config = dict(
    num_hidden_layers=16,
    hidden_size=448,
    num_attention_heads=7,
    num_key_value_heads=1,
    head_dim=64,
    intermediate_size=896,
    vocab_size=16384,
    hidden_act='gelu',
    norm='layernorm',
    norm_place='pre',
    norm_eps=1e-05,
    positions='rope',
    rope_theta=18600.0,
    rope_fraction=1.0,
    qk_norm=False,
    attn_scale=0.125,
    bias='none',
    tie_word_embeddings=False,
    parallel_block=True,
    init='uniform',
    init_std_qkv=0.0213,
    init_std_o=0.00377,
    init_std_up=0.0213,
    init_std_down=0.00267,
    optimizer='muon_variant',
    learning_rate=0.00593,
    lr_mult_down=2.0,
    beta1=0.95,
    lr_head=0.00296,
    max_grad_norm=2.0,
    warmup_steps=200,
    schedule='wsd',
    decay_fraction=0.389,
    decay_shape='linear',
    final_lr_fraction=0.1,
    batch_tokens=32768,
    max_seq_len=1024,
    doc_mask=True,
    train_tokens=305100000,
    max_steps=9311,
    dataset='wikipedia_en',
)
Each number is 50 + 10 x the weight over its row's rms, rounded and kept within 0 to 99. Layers, rows and columns count from 0. The size before them is the row's rms in percent of the matrix's.

# q: layer 11 attention query, 448x448, rms 0.0288, rows 15-22,79-86,143-150,207-214,271-278,335-342,399-405, columns 112-223
# k: layer 11 attention key, 64x448, rms 0.0293, rows 15-21, columns 112-223
q15 073:40 54 43 52 47 53 61 44 49 55 34 53 66 36 48 58 58 47 61 44 73 44 49 44 45 50 58 42 62 57 71 68 71 39 67 48 60 53 67 59 57 42 60 40 34 50 45 60 47 37 56 66 46 50 42 44 69 56 72 69 35 48 65 46 29 42 53 46 44 47 45 50 65 66 57 53 57 38 72 48 43 54 34 50 53 58 70 50 41 40 57 49 46 38 44 35 45 55 34 75 49 42 51 30 36 53 35 77 47 55 52 49
q79 071:43 64 49 54 50 51 55 55 45 66 34 47 53 31 33 50 37 47 45 40 53 54 53 64 63 29 63 54 51 61 36 48 49 62 58 53 38 51 69 54 46 46 39 65 48 47 42 63 42 52 67 44 36 35 42 28 45 67 39 76 50 48 52 59 43 44 53 40 45 51 43 44 70 47 43 45 47 24 53 39 55 66 52 60 39 58 55 41 49 58 58 54 51 40 48 55 42 59 58 45 37 44 48 49 43 60 52 47 54 65 35 55
q143 076:59 49 58 60 43 62 38 41 54 41 42 53 52 52 40 45 44 52 64 35 49 57 30 43 45 50 72 50 39 59 31 63 56 34 57 66 47 56 46 50 33 57 51 39 48 64 45 58 61 49 60 40 45 80 44 59 49 63 59 40 39 62 50 42 33 58 59 55 68 48 64 47 54 36 64 67 46 65 64 50 52 54 43 45 41 54 51 41 53 62 68 44 47 59 53 53 55 48 44 62 46 51 52 40 62 44 53 48 64 54 47 61
q207 111:67 45 63 52 54 52 44 44 71 29 58 55 59 53 49 46 43 61 43 21 46 45 58 42 68 48 63 60 45 64 50 59 44 48 29 57 48 48 53 39 43 72 67 45 63 43 59 54 61 63 21 46 60 37 42 58 53 48 48 39 48 51 48 46 65 45 37 56 45 51 36 46 46 34 50 50 49 49 33 50 42 61 50 40 58 40 62 63 67 37 39 51 68 48 43 24 45 66 49 35 55 62 35 48 40 44 59 48 41 39 49 52
q271 073:49 74 53 62 68 43 53 43 47 50 55 67 41 41 56 52 49 41 56 56 56 49 61 47 39 28 64 47 44 50 50 40 58 62 60 61 39 54 61 66 44 61 62 61 41 52 64 54 48 45 44 57 40 48 57 29 47 49 55 62 52 60 43 75 39 41 66 52 33 42 56 56 56 59 38 50 49 49 51 48 49 66 46 64 41 48 46 36 36 50 57 68 53 36 54 57 52 41 37 40 36 49 33 45 50 54 47 38 74 60 58 57
q335 090:61 54 49 45 51 58 45 49 39 49 37 44 46 58 41 52 45 48 53 39 56 47 19 45 50 40 58 45 53 56 34 50 55 49 56 62 55 40 46 48 47 54 47 51 62 44 71 30 52 52 58 53 43 45 48 61 48 55 44 45 56 59 43 51 40 60 64 52 27 43 51 58 67 68 55 49 48 54 66 43 64 54 41 61 57 47 55 61 61 46 64 65 55 48 37 61 47 46 38 32 47 49 63 39 59 32 56 52 52 53 51 59
q399 098:31 49 55 61 45 54 47 27 62 73 52 55 47 54 45 51 64 45 52 48 51 61 60 64 44 41 24 31 45 36 63 59 35 67 40 41 47 41 61 56 49 44 48 44 54 53 36 36 52 58 64 60 69 54 47 59 67 47 31 60 52 54 63 66 38 57 37 52 54 51 39 38 47 46 47 52 64 39 56 50 51 46 31 56 57 42 57 35 41 50 44 41 46 39 36 76 39 49 50 64 48 40 73 50 58 63 75 54 62 39 31 46
k15 074:61 16 49 63 56 55 36 43 65 56 74 58 54 59 33 36 51 54 42 72 51 49 52 33 53 57 58 47 58 56 62 42 56 37 54 52 77 50 61 69 60 38 30 39 50 34 68 46 44 51 46 53 61 40 55 52 49 54 38 50 52 53 63 47 49 53 44 56 54 31 61 62 34 38 42 49 43 65 47 58 54 35 38 53 57 56 72 34 59 61 34 24 47 67 70 55 53 51 51 39 46 56 50 64 47 53 58 51 50 49 63 49
q16 082:52 55 41 43 48 47 66 51 55 41 48 56 51 43 48 48 49 38 45 67 25 59 64 68 44 60 44 35 37 44 23 46 34 59 62 35 50 43 28 40 65 49 61 48 54 54 52 50 45 37 57 42 52 57 60 59 39 43 53 41 29 49 53 60 44 44 51 36 67 43 45 51 58 45 42 34 59 41 47 49 55 43 42 53 59 71 47 55 42 41 43 46 27 55 44 57 74 22 67 53 57 46 37 46 50 55 46 48 55 54 56 43
q80 076:49 33 51 51 48 49 42 55 44 42 57 33 54 35 47 41 59 49 56 61 51 43 59 57 29 40 59 60 58 47 39 67 33 39 50 59 60 65 29 50 48 42 55 50 48 42 45 53 39 39 45 52 47 40 40 54 54 48 48 51 67 56 47 62 38 38 62 41 63 48 50 51 62 41 47 46 64 50 65 49 48 40 47 62 49 60 42 46 51 51 28 70 54 46 54 64 59 57 44 62 58 60 53 31 45 44 47 39 70 41 61 57
q144 074:54 55 36 47 46 48 47 45 34 49 48 62 59 48 57 44 61 50 44 34 45 45 53 41 47 53 56 71 70 49 51 55 45 49 49 47 58 60 22 47 53 43 50 54 76 57 27 58 52 44 44 51 46 45 50 49 42 50 32 66 44 45 54 53 39 59 46 48 48 49 58 29 41 35 49 55 51 43 43 57 55 34 52 56 36 68 45 40 59 55 68 55 57 41 44 50 52 41 47 45 39 47 50 52 44 48 51 55 49 67 35 53
q208 116:55 50 65 34 47 58 46 27 55 63 53 62 43 48 55 53 38 53 49 34 60 53 55 52 50 47 39 51 41 45 42 41 55 44 22 51 54 49 53 47 52 57 38 54 65 36 46 64 60 51 35 42 60 58 60 62 60 53 47 46 55 38 60 40 62 52 40 42 51 49 54 45 34 67 49 55 52 38 31 51 26 48 35 43 57 54 52 66 74 48 51 55 47 40 51 56 43 46 52 71 47 65 53 52 46 35 50 52 38 63 36 50
q272 086:64 41 37 53 57 62 48 54 45 45 48 49 51 56 32 42 53 48 57 48 51 47 40 43 33 46 61 44 52 37 42 46 61 59 63 52 60 71 41 47 36 63 57 39 76 61 51 42 52 66 41 48 52 42 36 28 60 49 34 64 49 46 43 67 29 47 50 56 46 59 52 31 61 38 44 40 32 60 53 42 40 45 48 44 56 56 43 36 48 52 56 63 51 41 49 58 58 46 51 46 42 53 61 33 44 49 53 53 58 55 51 48
q336 103:40 60 47 57 44 62 48 44 35 58 46 36 56 46 44 40 60 36 63 50 28 66 50 51 43 52 68 59 48 43 54 42 70 55 68 63 52 55 36 69 59 59 59 66 42 57 59 56 56 47 39 36 25 52 42 43 42 50 55 64 67 56 49 58 33 55 44 40 52 40 56 37 55 33 27 45 64 56 57 72 50 38 41 36 50 59 53 54 43 44 43 66 36 58 64 53 39 68 51 42 42 45 41 56 38 49 45 50 32 69 64 50
q400 102:35 51 36 53 53 48 37 54 58 47 51 46 60 66 40 43 48 34 42 53 55 30 31 45 53 71 60 62 37 44 51 28 44 52 64 49 36 55 46 51 67 40 57 61 46 48 63 49 58 38 55 46 60 58 65 54 67 52 49 74 37 54 44 52 50 39 54 38 64 59 70 47 28 54 44 59 46 47 53 52 49 41 53 30 59 65 52 57 50 46 43 60 37 63 41 55 67 55 54 53 61 58 36 40 44 52 50 55 46 34 55 20
k16 089:36 36 43 51 59 58 51 54 48 57 69 48 65 66 54 47 40 49 57 63 45 41 58 44 60 73 50 51 62 30 65 58 46 37 58 46 60 67 37 53 65 46 36 34 31 63 31 31 55 59 44 53 44 62 42 62 71 40 54 60 32 43 50 45 55 60 42 37 67 72 44 55 45 49 60 45 49 58 50 30 37 71 51 43 65 47 59 64 69 21 64 65 49 50 55 29 48 44 52 48 47 59 63 40 44 52 53 74 45 51 53 49
q17 099:39 56 48 46 65 36 47 48 57 40 47 61 48 56 79 48 60 54 68 51 71 45 46 34 50 58 46 42 59 35 35 57 66 51 53 52 53 49 56 38 41 64 48 36 34 61 49 55 46 33 38 39 49 62 40 64 59 50 47 65 38 54 48 50 45 52 55 31 58 40 53 40 51 70 55 52 47 41 47 34 32 45 58 55 60 40 63 46 50 44 67 43 30 40 54 37 49 44 54 66 51 32 50 36 47 33 55 57 44 42 65 48
q81 085:49 69 55 58 53 42 59 45 51 65 51 49 45 58 56 63 45 54 52 47 74 36 29 32 51 46 66 50 65 67 41 50 57 53 52 50 50 56 62 47 65 55 42 40 56 57 43 55 37 35 39 40 39 58 53 53 61 55 46 47 36 57 40 40 50 55 36 44 50 37 32 57 57 71 46 53 35 57 45 47 47 43 56 56 46 47 40 41 47 57 58 53 49 43 50 44 45 39 49 62 54 53 23 53 46 39 54 47 52 39 66 41
q145 082:51 57 38 37 55 37 41 58 45 73 60 42 50 37 59 62 60 51 52 22 39 50 40 63 45 63 44 63 42 73 53 52 48 61 56 60 49 45 58 25 45 52 75 56 52 47 68 41 51 61 32 42 45 54 70 55 57 53 58 30 33 60 48 64 45 43 52 55 33 67 39 52 50 52 45 39 49 54 44 60 51 56 36 57 35 47 49 61 55 54 52 38 66 54 46 52 40 53 45 71 61 53 33 57 57 46 49 45 66 57 48 59
q209 114:55 45 63 46 47 41 55 64 51 48 31 61 45 47 70 55 47 43 59 28 45 60 24 60 54 37 46 57 51 50 58 43 48 42 50 59 60 53 49 39 48 58 44 50 39 39 60 54 52 55 47 47 55 45 25 42 41 56 64 40 47 42 52 55 34 56 49 56 59 15 74 53 39 44 51 48 63 65 42 64 60 25 49 56 56 48 48 58 53 74 51 41 48 49 49 65 27 45 57 41 52 53 51 35 46 45 42 50 39 43 39 63
q273 074:56 63 40 37 59 27 56 36 57 45 46 57 45 37 60 51 79 47 55 48 58 43 35 45 64 38 33 45 49 63 45 40 68 57 71 59 43 49 71 48 47 55 59 46 37 39 32 64 47 55 54 56 61 45 57 62 47 50 59 37 30 57 64 55 52 36 48 50 37 46 50 54 33 58 63 57 48 42 61 55 51 50 53 40 36 49 31 41 46 50 50 53 57 34 72 47 45 51 43 50 63 63 50 49 39 29 58 43 51 33 50 60
q337 094:62 61 31 38 33 40 63 64 62 39 70 50 54 62 55 42 41 46 32 46 58 50 61 45 67 55 53 37 57 57 61 44 55 43 55 51 41 54 60 39 50 47 55 52 54 51 39 61 42 46 59 57 46 49 59 51 48 49 65 46 39 53 30 39 48 44 56 54 47 58 67 39 49 45 38 53 41 45 61 46 44 41 32 59 51 68 40 54 54 40 61 38 53 38 45 56 55 39 40 59 69 30 40 53 45 52 75 40 52 48 47 44
q401 089:52 42 36 47 52 62 43 68 44 44 33 69 40 44 58 50 48 41 46 55 54 42 44 41 48 38 57 56 51 45 42 70 60 67 31 71 48 62 60 51 45 43 52 37 49 51 36 67 58 57 54 57 43 34 45 44 46 48 71 52 37 48 50 63 45 64 53 52 48 57 53 48 62 45 39 49 58 58 42 52 36 51 57 55 50 43 45 56 54 52 50 50 43 43 37 46 51 59 33 58 68 36 45 48 49 71 51 60 65 73 39 39
k17 083:50 52 42 51 53 38 45 60 39 42 48 59 50 79 58 46 64 47 66 37 48 50 53 42 48 27 49 58 46 40 54 40 58 43 74 55 55 59 64 54 65 34 48 54 55 55 46 63 49 47 63 42 56 50 33 50 36 55 66 43 53 42 35 53 61 54 50 59 48 45 62 45 38 34 58 39 43 60 51 50 48 54 22 56 39 45 50 50 65 70 53 35 34 67 50 44 49 41 44 51 45 53 41 47 53 29 43 62 35 56 45 53
q18 088:49 57 44 45 41 37 48 48 56 41 35 63 60 64 63 45 60 54 47 53 58 52 62 42 63 39 61 55 52 37 36 65 58 52 40 57 47 45 41 49 50 44 55 45 43 55 42 53 42 49 44 42 35 71 47 50 57 42 41 42 51 49 47 57 53 52 30 24 59 45 47 44 53 61 58 38 58 50 42 43 42 44 56 47 45 51 58 52 60 43 56 26 38 56 59 44 44 38 55 61 48 52 50 56 53 43 63 69 48 47 66 39
q82 082:50 52 43 42 51 44 47 52 56 36 40 69 42 65 49 55 60 52 54 55 69 39 50 31 59 30 49 40 46 49 41 62 62 44 59 54 51 52 44 58 58 62 69 45 55 51 47 61 34 44 65 45 48 41 54 61 51 34 56 42 50 37 42 40 56 55 40 50 58 52 53 34 39 61 48 66 57 65 45 43 56 58 60 59 41 56 54 45 48 38 49 44 41 44 32 47 47 53 49 64 48 40 35 49 40 50 60 57 41 52 46 30
q146 082:57 46 44 47 34 54 59 45 39 71 54 57 54 60 51 33 39 49 48 40 38 57 52 43 48 41 64 57 59 40 46 62 59 27 49 49 33 74 54 38 35 45 59 54 61 29 54 45 66 48 45 56 40 55 69 47 44 43 47 41 55 44 36 47 39 39 59 29 48 56 65 47 55 59 55 54 56 45 45 62 49 35 33 55 39 47 38 52 59 49 56 39 58 69 36 58 39 52 37 52 44 51 45 57 37 39 56 50 67 43 49 41
q210 120:55 58 43 44 20 55 55 55 51 45 59 43 37 40 34 49 53 52 47 50 54 56 35 47 47 57 55 58 49 56 39 57 25 63 50 49 36 63 69 40 48 54 41 39 40 39 48 46 61 51 50 53 54 60 48 38 45 62 45 45 39 48 51 36 53 52 31 53 61 43 30 51 62 44 46 58 63 43 46 55 43 59 50 54 53 56 57 39 50 58 60 46 59 65 66 47 52 40 56 44 36 34 41 48 66 57 53 49 58 46 55 61
q274 081:38 42 50 52 60 50 32 38 44 43 49 49 41 61 32 47 52 52 39 55 59 48 46 39 68 54 52 29 57 54 60 53 70 36 57 51 65 58 46 42 48 69 58 58 53 55 35 52 46 44 66 49 61 23 55 69 56 44 61 51 53 48 43 44 45 21 44 54 43 60 55 59 48 56 52 54 50 60 67 55 58 62 40 47 73 51 65 58 56 42 47 53 46 47 31 74 44 46 43 50 45 43 51 60 29 42 64 51 58 42 57 41
q338 092:69 42 56 38 45 63 54 46 57 55 40 70 37 40 48 46 48 59 45 50 75 45 28 41 54 54 48 60 59 44 52 66 56 52 32 62 48 69 48 47 50 52 45 41 59 41 55 42 68 55 53 51 61 44 47 58 48 44 55 40 38 40 43 46 34 49 56 52 50 56 58 49 61 52 57 68 51 70 52 41 35 57 39 58 53 46 51 61 35 54 50 54 49 42 26 66 45 43 36 44 44 48 55 59 45 42 45 42 48 43 46 56
q402 088:41 31 39 28 53 59 57 38 58 54 51 68 36 56 58 54 42 52 61 52 61 45 52 39 50 51 52 55 53 57 64 70 61 53 46 54 43 50 58 55 39 62 42 30 44 48 41 54 54 54 44 44 67 62 43 61 50 49 57 55 47 47 43 52 39 51 32 55 63 58 64 38 39 48 58 59 64 43 42 55 32 73 52 62 63 41 50 51 54 51 45 53 44 44 55 50 57 35 45 50 36 48 48 42 58 62 42 49 81 52 34 46
k18 083:58 49 54 53 50 48 47 44 28 69 38 69 41 55 62 54 67 52 55 34 53 35 54 38 55 42 69 70 58 49 45 58 53 56 61 35 44 62 51 60 70 54 48 42 45 56 57 66 46 36 42 36 54 56 36 56 56 39 48 39 44 55 47 40 44 50 71 61 43 29 50 44 54 61 47 57 45 40 67 48 41 55 42 65 46 59 46 54 33 67 47 48 37 45 66 44 42 38 38 50 45 45 37 26 38 43 34 55 55 47 47 44
q19 079:55 46 36 34 35 50 42 52 42 59 59 54 36 54 53 48 58 46 46 39 83 33 46 40 64 67 55 37 52 43 45 73 51 48 32 45 63 68 43 63 39 53 50 19 52 31 37 43 66 51 34 45 61 77 44 36 69 61 51 44 50 58 35 44 43 50 39 47 68 38 58 48 50 48 61 62 50 67 52 43 48 59 50 44 48 67 48 48 51 41 46 63 47 39 52 52 56 52 51 55 39 49 34 48 43 48 59 58 51 43 33 38
q83 078:54 32 49 60 45 32 52 63 51 68 25 58 31 71 61 57 47 39 70 47 71 34 43 39 52 50 59 36 48 29 40 43 61 38 64 43 57 65 48 58 56 46 53 39 28 56 31 63 48 52 45 48 51 60 47 59 49 36 66 43 32 52 38 47 63 61 44 46 57 44 62 60 49 45 38 53 47 71 45 46 29 55 50 52 63 56 64 57 48 39 60 50 36 47 58 71 59 59 50 52 47 71 17 45 47 43 60 66 34 46 41 48
q147 074:53 62 51 35 46 60 39 55 55 39 62 52 40 56 52 54 52 40 68 48 44 48 43 48 62 62 59 37 22 68 48 43 47 63 58 41 49 51 49 50 37 49 51 60 54 46 70 65 69 57 37 55 63 69 63 57 47 43 46 42 59 39 51 52 45 50 59 34 37 61 35 46 59 42 51 49 38 60 40 57 49 40 48 41 43 50 33 50 51 51 54 27 55 55 51 57 39 68 52 48 41 36 40 50 47 58 38 45 48 56 41 53
q211 116:40 50 54 62 66 51 54 29 44 54 67 37 54 56 45 30 48 54 62 37 29 52 34 59 47 52 56 41 69 48 67 49 46 62 55 64 56 46 43 54 46 60 61 43 39 36 56 57 42 57 33 59 47 49 57 47 41 47 40 49 55 47 43 42 55 53 41 59 47 26 41 53 68 18 50 55 52 53 41 70 50 43 44 44 39 65 62 32 36 43 53 54 47 52 52 52 39 53 45 55 72 48 61 54 46 53 46 42 52 67 71 43
q275 076:65 41 49 45 56 55 60 59 38 57 45 50 58 50 51 55 69 43 45 49 42 36 52 49 40 50 55 49 56 44 53 46 59 33 41 42 41 67 49 58 47 60 46 38 45 79 33 83 45 49 56 56 47 23 41 42 37 36 54 63 45 59 69 55 59 41 55 54 69 52 59 55 57 52 54 51 53 46 75 58 48 54 40 56 60 43 33 52 48 48 53 67 43 42 51 45 50 62 38 36 50 58 31 33 57 55 43 40 69 42 49 67
q339 101:43 47 57 37 58 57 49 51 36 58 55 45 24 58 43 44 63 54 61 44 36 50 36 37 55 44 51 61 66 60 51 68 48 42 48 66 38 58 70 58 61 54 52 48 08 35 52 71 70 59 33 49 48 44 49 48 48 56 51 61 50 53 53 50 44 59 47 44 62 61 41 59 54 41 34 53 57 63 56 66 40 56 34 59 52 46 49 47 41 38 58 53 43 51 54 42 43 48 35 65 45 62 35 42 58 37 32 27 47 59 41 45
q403 096:48 42 30 51 52 42 55 68 50 44 55 55 52 34 69 50 66 50 85 42 48 51 25 43 37 57 55 38 61 58 47 59 54 28 52 53 44 64 58 70 67 51 40 50 32 56 52 55 52 43 33 62 45 52 57 57 43 51 33 54 50 59 43 51 68 57 63 41 44 38 36 43 63 28 60 72 53 49 45 50 61 55 40 28 54 42 62 39 47 33 54 62 55 49 70 43 53 42 40 41 70 46 57 54 57 38 53 48 55 45 71 68
k19 091:42 49 67 44 58 57 62 49 53 52 43 52 62 49 52 58 46 48 66 61 53 41 45 45 52 58 47 52 55 26 57 42 63 38 37 75 36 59 59 40 49 46 46 60 42 47 47 58 50 50 49 43 65 61 54 45 71 41 56 43 45 59 40 60 49 53 51 58 52 52 48 43 51 49 58 53 35 53 61 47 65 43 49 54 57 43 41 51 62 42 53 29 55 70 51 27 56 63 51 59 60 63 55 55 40 45 55 74 45 40 38 53
q20 093:43 46 41 63 53 64 33 48 62 44 62 48 60 37 39 45 65 56 62 70 50 58 51 73 54 48 42 57 50 62 55 34 30 40 49 45 47 36 46 51 31 50 44 65 52 38 48 41 41 58 53 77 36 46 61 34 40 49 48 55 58 32 40 54 44 46 68 56 47 65 63 48 29 47 47 57 52 58 56 54 53 65 61 50 45 40 62 56 43 50 48 56 65 60 45 39 48 64 48 35 55 48 59 60 44 64 39 43 35 59 44 50
q84 086:50 76 43 51 40 52 38 39 50 35 41 37 50 40 46 57 47 68 57 46 29 55 66 66 60 39 36 38 58 55 57 41 35 65 42 60 40 36 63 58 45 36 46 79 65 64 64 37 41 48 56 60 48 40 63 54 50 45 48 35 54 51 52 50 46 39 56 42 32 50 36 50 57 53 49 36 47 25 36 63 53 58 50 44 44 50 61 44 45 58 27 51 71 60 53 39 38 43 48 47 57 43 61 68 48 53 45 32 54 68 34 52
q148 089:40 49 58 66 52 46 39 50 54 58 54 68 73 43 32 30 61 59 48 66 36 45 66 48 57 30 33 67 59 42 49 37 47 48 53 47 55 44 52 62 57 56 59 43 57 55 31 59 39 42 42 56 46 34 41 36 38 55 54 54 51 43 64 59 41 53 45 56 49 43 56 63 58 45 47 50 40 47 63 42 63 40 59 55 48 42 59 58 58 42 68 49 46 40 39 60 51 58 41 55 45 59 48 69 51 61 50 67 45 52 58 47
q212 116:45 58 36 53 55 47 50 51 40 57 44 59 53 58 47 55 56 30 50 42 46 54 47 42 47 26 40 56 48 58 46 41 49 49 52 49 33 40 34 63 56 55 47 64 37 40 35 54 43 58 43 67 36 68 39 38 51 50 47 64 50 54 65 53 51 38 52 48 42 57 66 48 39 65 56 59 48 57 50 64 36 43 69 49 54 65 58 64 41 41 63 47 26 49 41 42 44 54 52 54 44 45 43 42 40 59 49 44 54 56 60 39
q276 089:29 89 54 51 35 38 50 38 47 44 36 45 53 64 54 47 50 47 51 30 48 50 53 75 49 46 48 56 59 48 36 54 60 54 28 50 47 42 70 48 38 47 46 67 45 18 60 39 38 56 46 44 58 35 60 60 50 59 51 54 54 51 38 65 38 42 43 59 54 55 41 54 49 67 60 61 30 39 33 44 70 41 68 40 39 43 48 67 52 66 47 47 70 53 49 51 52 49 51 61 64 39 65 77 36 56 32 60 32 46 36 48
q340 096:48 50 66 44 41 47 41 48 62 44 64 56 59 44 71 64 50 44 58 65 55 52 50 70 45 52 55 47 53 59 56 30 58 33 42 38 58 56 65 26 49 22 49 60 52 58 37 55 46 45 59 49 54 42 58 44 45 50 41 46 54 63 62 48 54 49 39 53 52 37 46 50 42 50 62 42 33 37 45 38 64 32 59 50 44 69 52 69 52 57 63 50 57 54 43 54 35 39 48 69 53 36 31 64 55 48 47 48 41 25 57 54
q404 089:51 40 46 41 59 54 41 39 53 39 48 38 46 40 38 67 51 52 48 50 52 45 53 49 58 46 55 44 61 69 43 62 54 50 54 67 53 57 39 58 37 61 62 49 59 41 41 58 66 65 46 40 39 41 51 42 48 45 71 63 70 40 34 54 54 37 39 50 33 52 66 32 33 55 51 37 52 45 57 63 53 40 54 62 58 44 36 39 55 53 74 68 52 40 49 36 45 53 65 49 59 50 44 48 40 39 32 61 31 75 69 47
k20 083:66 30 53 45 43 43 47 48 50 54 44 44 41 37 42 53 60 45 34 59 56 55 44 42 50 49 62 43 35 61 41 65 58 62 40 51 46 51 41 44 43 64 59 41 61 48 84 53 56 35 38 49 43 60 47 45 45 49 34 53 72 46 58 59 27 60 63 32 47 53 51 47 47 30 49 48 57 43 48 55 48 37 49 50 39 45 52 61 45 59 18 45 62 42 41 59 55 46 59 60 52 57 50 57 37 56 59 43 71 45 49 62
q21 086:35 56 49 42 48 47 58 48 65 51 50 53 54 45 38 51 39 50 43 60 56 28 51 41 53 40 41 54 62 79 47 57 67 36 55 47 76 65 52 58 52 46 60 41 52 52 59 59 46 53 53 40 53 66 54 54 49 48 53 49 56 49 43 55 60 45 29 38 61 35 57 68 55 76 45 22 56 45 43 47 48 56 64 56 53 70 42 75 50 45 32 52 40 61 39 58 62 38 45 71 44 56 46 66 43 46 48 49 37 45 47 39
q85 088:50 26 49 56 64 51 49 52 51 66 48 47 62 52 59 68 56 35 49 75 56 43 77 50 55 42 43 54 54 68 49 44 38 35 44 40 64 57 33 53 52 41 71 46 46 57 41 65 43 45 56 55 31 58 43 63 38 28 43 66 47 41 53 60 57 52 24 52 59 36 51 54 45 71 44 43 67 53 66 44 43 41 55 56 45 68 53 59 59 52 35 45 31 51 38 54 57 39 53 46 43 55 36 54 52 43 45 40 52 49 47 43
q149 081:57 55 30 55 60 65 32 50 53 50 50 63 48 45 55 54 42 46 47 56 27 44 56 52 68 52 55 71 44 40 50 64 56 52 55 43 51 41 35 56 66 42 45 50 44 54 56 39 63 44 45 49 49 64 47 57 70 40 31 48 48 48 51 55 47 58 48 51 47 63 58 54 58 63 47 67 56 52 50 68 45 62 39 68 43 56 55 34 64 48 54 50 45 59 58 53 42 60 46 33 58 41 33 46 42 45 52 57 48 42 63 45
q213 108:52 47 46 42 39 32 50 52 60 54 48 63 46 49 63 42 44 41 42 61 75 37 56 52 42 53 63 47 25 37 42 50 60 39 52 37 59 57 43 49 55 33 48 53 60 55 39 39 47 32 49 57 51 55 55 32 48 60 55 39 80 46 54 42 51 35 49 38 58 48 57 46 47 30 61 58 42 40 38 48 46 55 51 62 50 64 31 68 50 63 60 46 52 63 49 47 57 58 48 54 63 47 50 54 48 60 55 72 48 51 59 55
q277 088:53 55 40 35 36 50 40 51 44 46 31 44 64 53 38 56 61 51 42 73 52 31 71 54 61 57 36 47 39 43 50 41 47 55 59 52 66 58 28 56 37 41 58 52 75 89 43 58 50 34 61 56 49 27 48 70 56 43 43 57 41 37 69 40 48 60 56 45 52 60 69 47 51 61 57 60 52 57 65 58 59 58 56 48 59 60 33 48 61 50 30 66 51 41 45 59 65 50 47 31 48 44 49 54 76 48 42 45 59 47 54 38
q341 088:68 66 75 49 50 67 42 58 48 38 38 46 44 46 48 52 42 56 37 52 56 44 43 53 55 51 38 72 42 41 37 59 40 41 42 53 55 58 31 60 59 44 49 58 61 69 43 55 55 59 57 59 52 50 57 58 40 55 59 31 47 53 56 34 22 63 57 46 49 47 37 51 43 71 42 59 50 59 55 47 52 53 29 72 41 41 53 53 40 57 48 63 50 43 47 56 47 37 38 38 46 47 65 54 55 45 42 48 60 33 40 61
q405 090:48 53 38 60 40 62 62 51 37 33 49 41 52 59 58 65 63 45 39 38 45 47 35 47 50 48 37 41 57 43 59 30 52 54 57 38 68 59 58 54 45 42 52 53 43 57 58 63 50 33 46 59 42 53 39 31 56 55 40 33 55 55 49 62 36 40 42 44 44 49 46 60 45 56 40 45 60 35 54 35 56 46 47 33 76 49 36 53 39 59 66 64 32 36 51 42 63 28 53 54 48 34 31 52 47 51 45 32 55 56 44 44
k21 086:58 41 45 40 48 63 33 52 35 53 67 56 62 49 65 35 58 47 58 52 41 42 38 71 48 65 43 49 52 36 62 67 68 39 37 54 52 52 34 58 55 57 53 38 54 46 40 43 48 67 40 41 43 53 53 48 58 41 56 60 64 45 44 46 48 56 62 57 34 58 55 48 76 41 49 62 48 58 67 68 42 43 52 35 52 25 54 62 37 36 50 43 45 35 55 59 47 38 47 49 35 50 52 48 38 61 49 55 48 66 63 37
q22 080:35 41 49 38 56 70 52 41 68 42 50 57 45 43 39 46 60 42 54 59 31 42 36 38 43 62 38 50 57 61 73 49 40 52 78 48 65 52 58 69 58 53 60 49 48 54 64 45 52 52 48 62 62 47 42 45 52 55 53 47 38 66 63 59 69 31 54 60 47 52 35 40 44 53 52 44 33 48 58 41 33 48 42 50 73 49 44 49 39 43 51 68 55 59 50 43 45 70 54 38 42 59 52 47 49 62 37 53 36 58 27 65
q86 078:47 67 40 37 57 55 40 35 53 67 33 45 49 41 46 57 44 54 50 55 35 45 50 49 46 52 35 56 69 61 70 70 42 72 34 62 64 60 64 54 54 55 40 58 34 28 37 53 62 40 40 53 51 47 27 44 56 57 37 73 49 54 44 56 47 58 62 36 47 60 31 37 43 64 34 62 46 48 55 58 35 53 54 28 67 33 59 50 52 58 33 56 66 65 45 55 36 56 54 51 57 57 48 46 51 50 37 39 60 63 52 54
q150 085:53 48 45 58 71 57 57 56 50 39 48 50 50 60 49 46 37 60 66 49 47 47 51 51 36 33 49 37 50 45 43 40 58 52 67 58 68 48 47 61 48 50 44 41 58 53 48 37 53 51 39 63 54 39 52 57 57 61 46 56 53 57 41 57 45 51 50 56 42 56 50 53 54 73 48 49 38 49 53 61 47 44 63 46 67 53 23 48 41 41 38 49 53 41 71 46 52 50 71 57 48 35 52 50 67 38 53 42 55 44 58 47
q214 118:58 46 46 35 65 51 47 41 32 60 45 60 49 49 47 37 45 33 42 35 50 47 46 55 38 52 63 61 41 66 42 38 54 56 49 31 57 41 66 35 39 64 50 33 35 30 63 50 71 42 40 60 42 47 50 68 68 54 42 50 61 50 39 53 50 55 51 50 57 29 48 45 45 29 35 57 68 49 43 64 55 45 43 39 47 51 58 53 46 61 60 54 51 49 33 65 33 68 52 40 39 51 45 48 50 55 39 63 57 34 31 64
q278 081:45 78 42 39 35 40 55 49 41 54 27 56 53 45 52 48 42 50 43 42 45 49 47 77 40 37 55 52 47 28 37 42 36 89 54 56 64 47 36 40 42 53 41 46 59 34 37 51 57 65 35 51 43 63 54 33 67 55 47 51 41 54 40 60 36 61 65 53 43 47 45 45 55 53 47 40 40 34 56 52 48 32 54 44 50 50 35 45 41 45 63 52 52 54 57 36 53 62 56 43 68 28 60 56 54 40 55 52 62 62 45 45
q342 101:48 54 56 40 48 40 35 61 69 42 24 65 58 48 59 55 70 51 42 35 58 36 51 54 62 53 56 51 39 50 41 50 30 57 52 40 64 56 47 41 65 47 48 47 56 58 46 51 38 61 66 42 51 46 53 63 56 62 33 48 48 62 61 44 46 48 68 48 59 63 40 43 64 58 48 43 35 36 54 39 53 55 52 54 58 23 41 44 61 47 47 50 51 38 53 57 60 50 62 54 53 54 59 54 61 51 57 57 48 33 39 29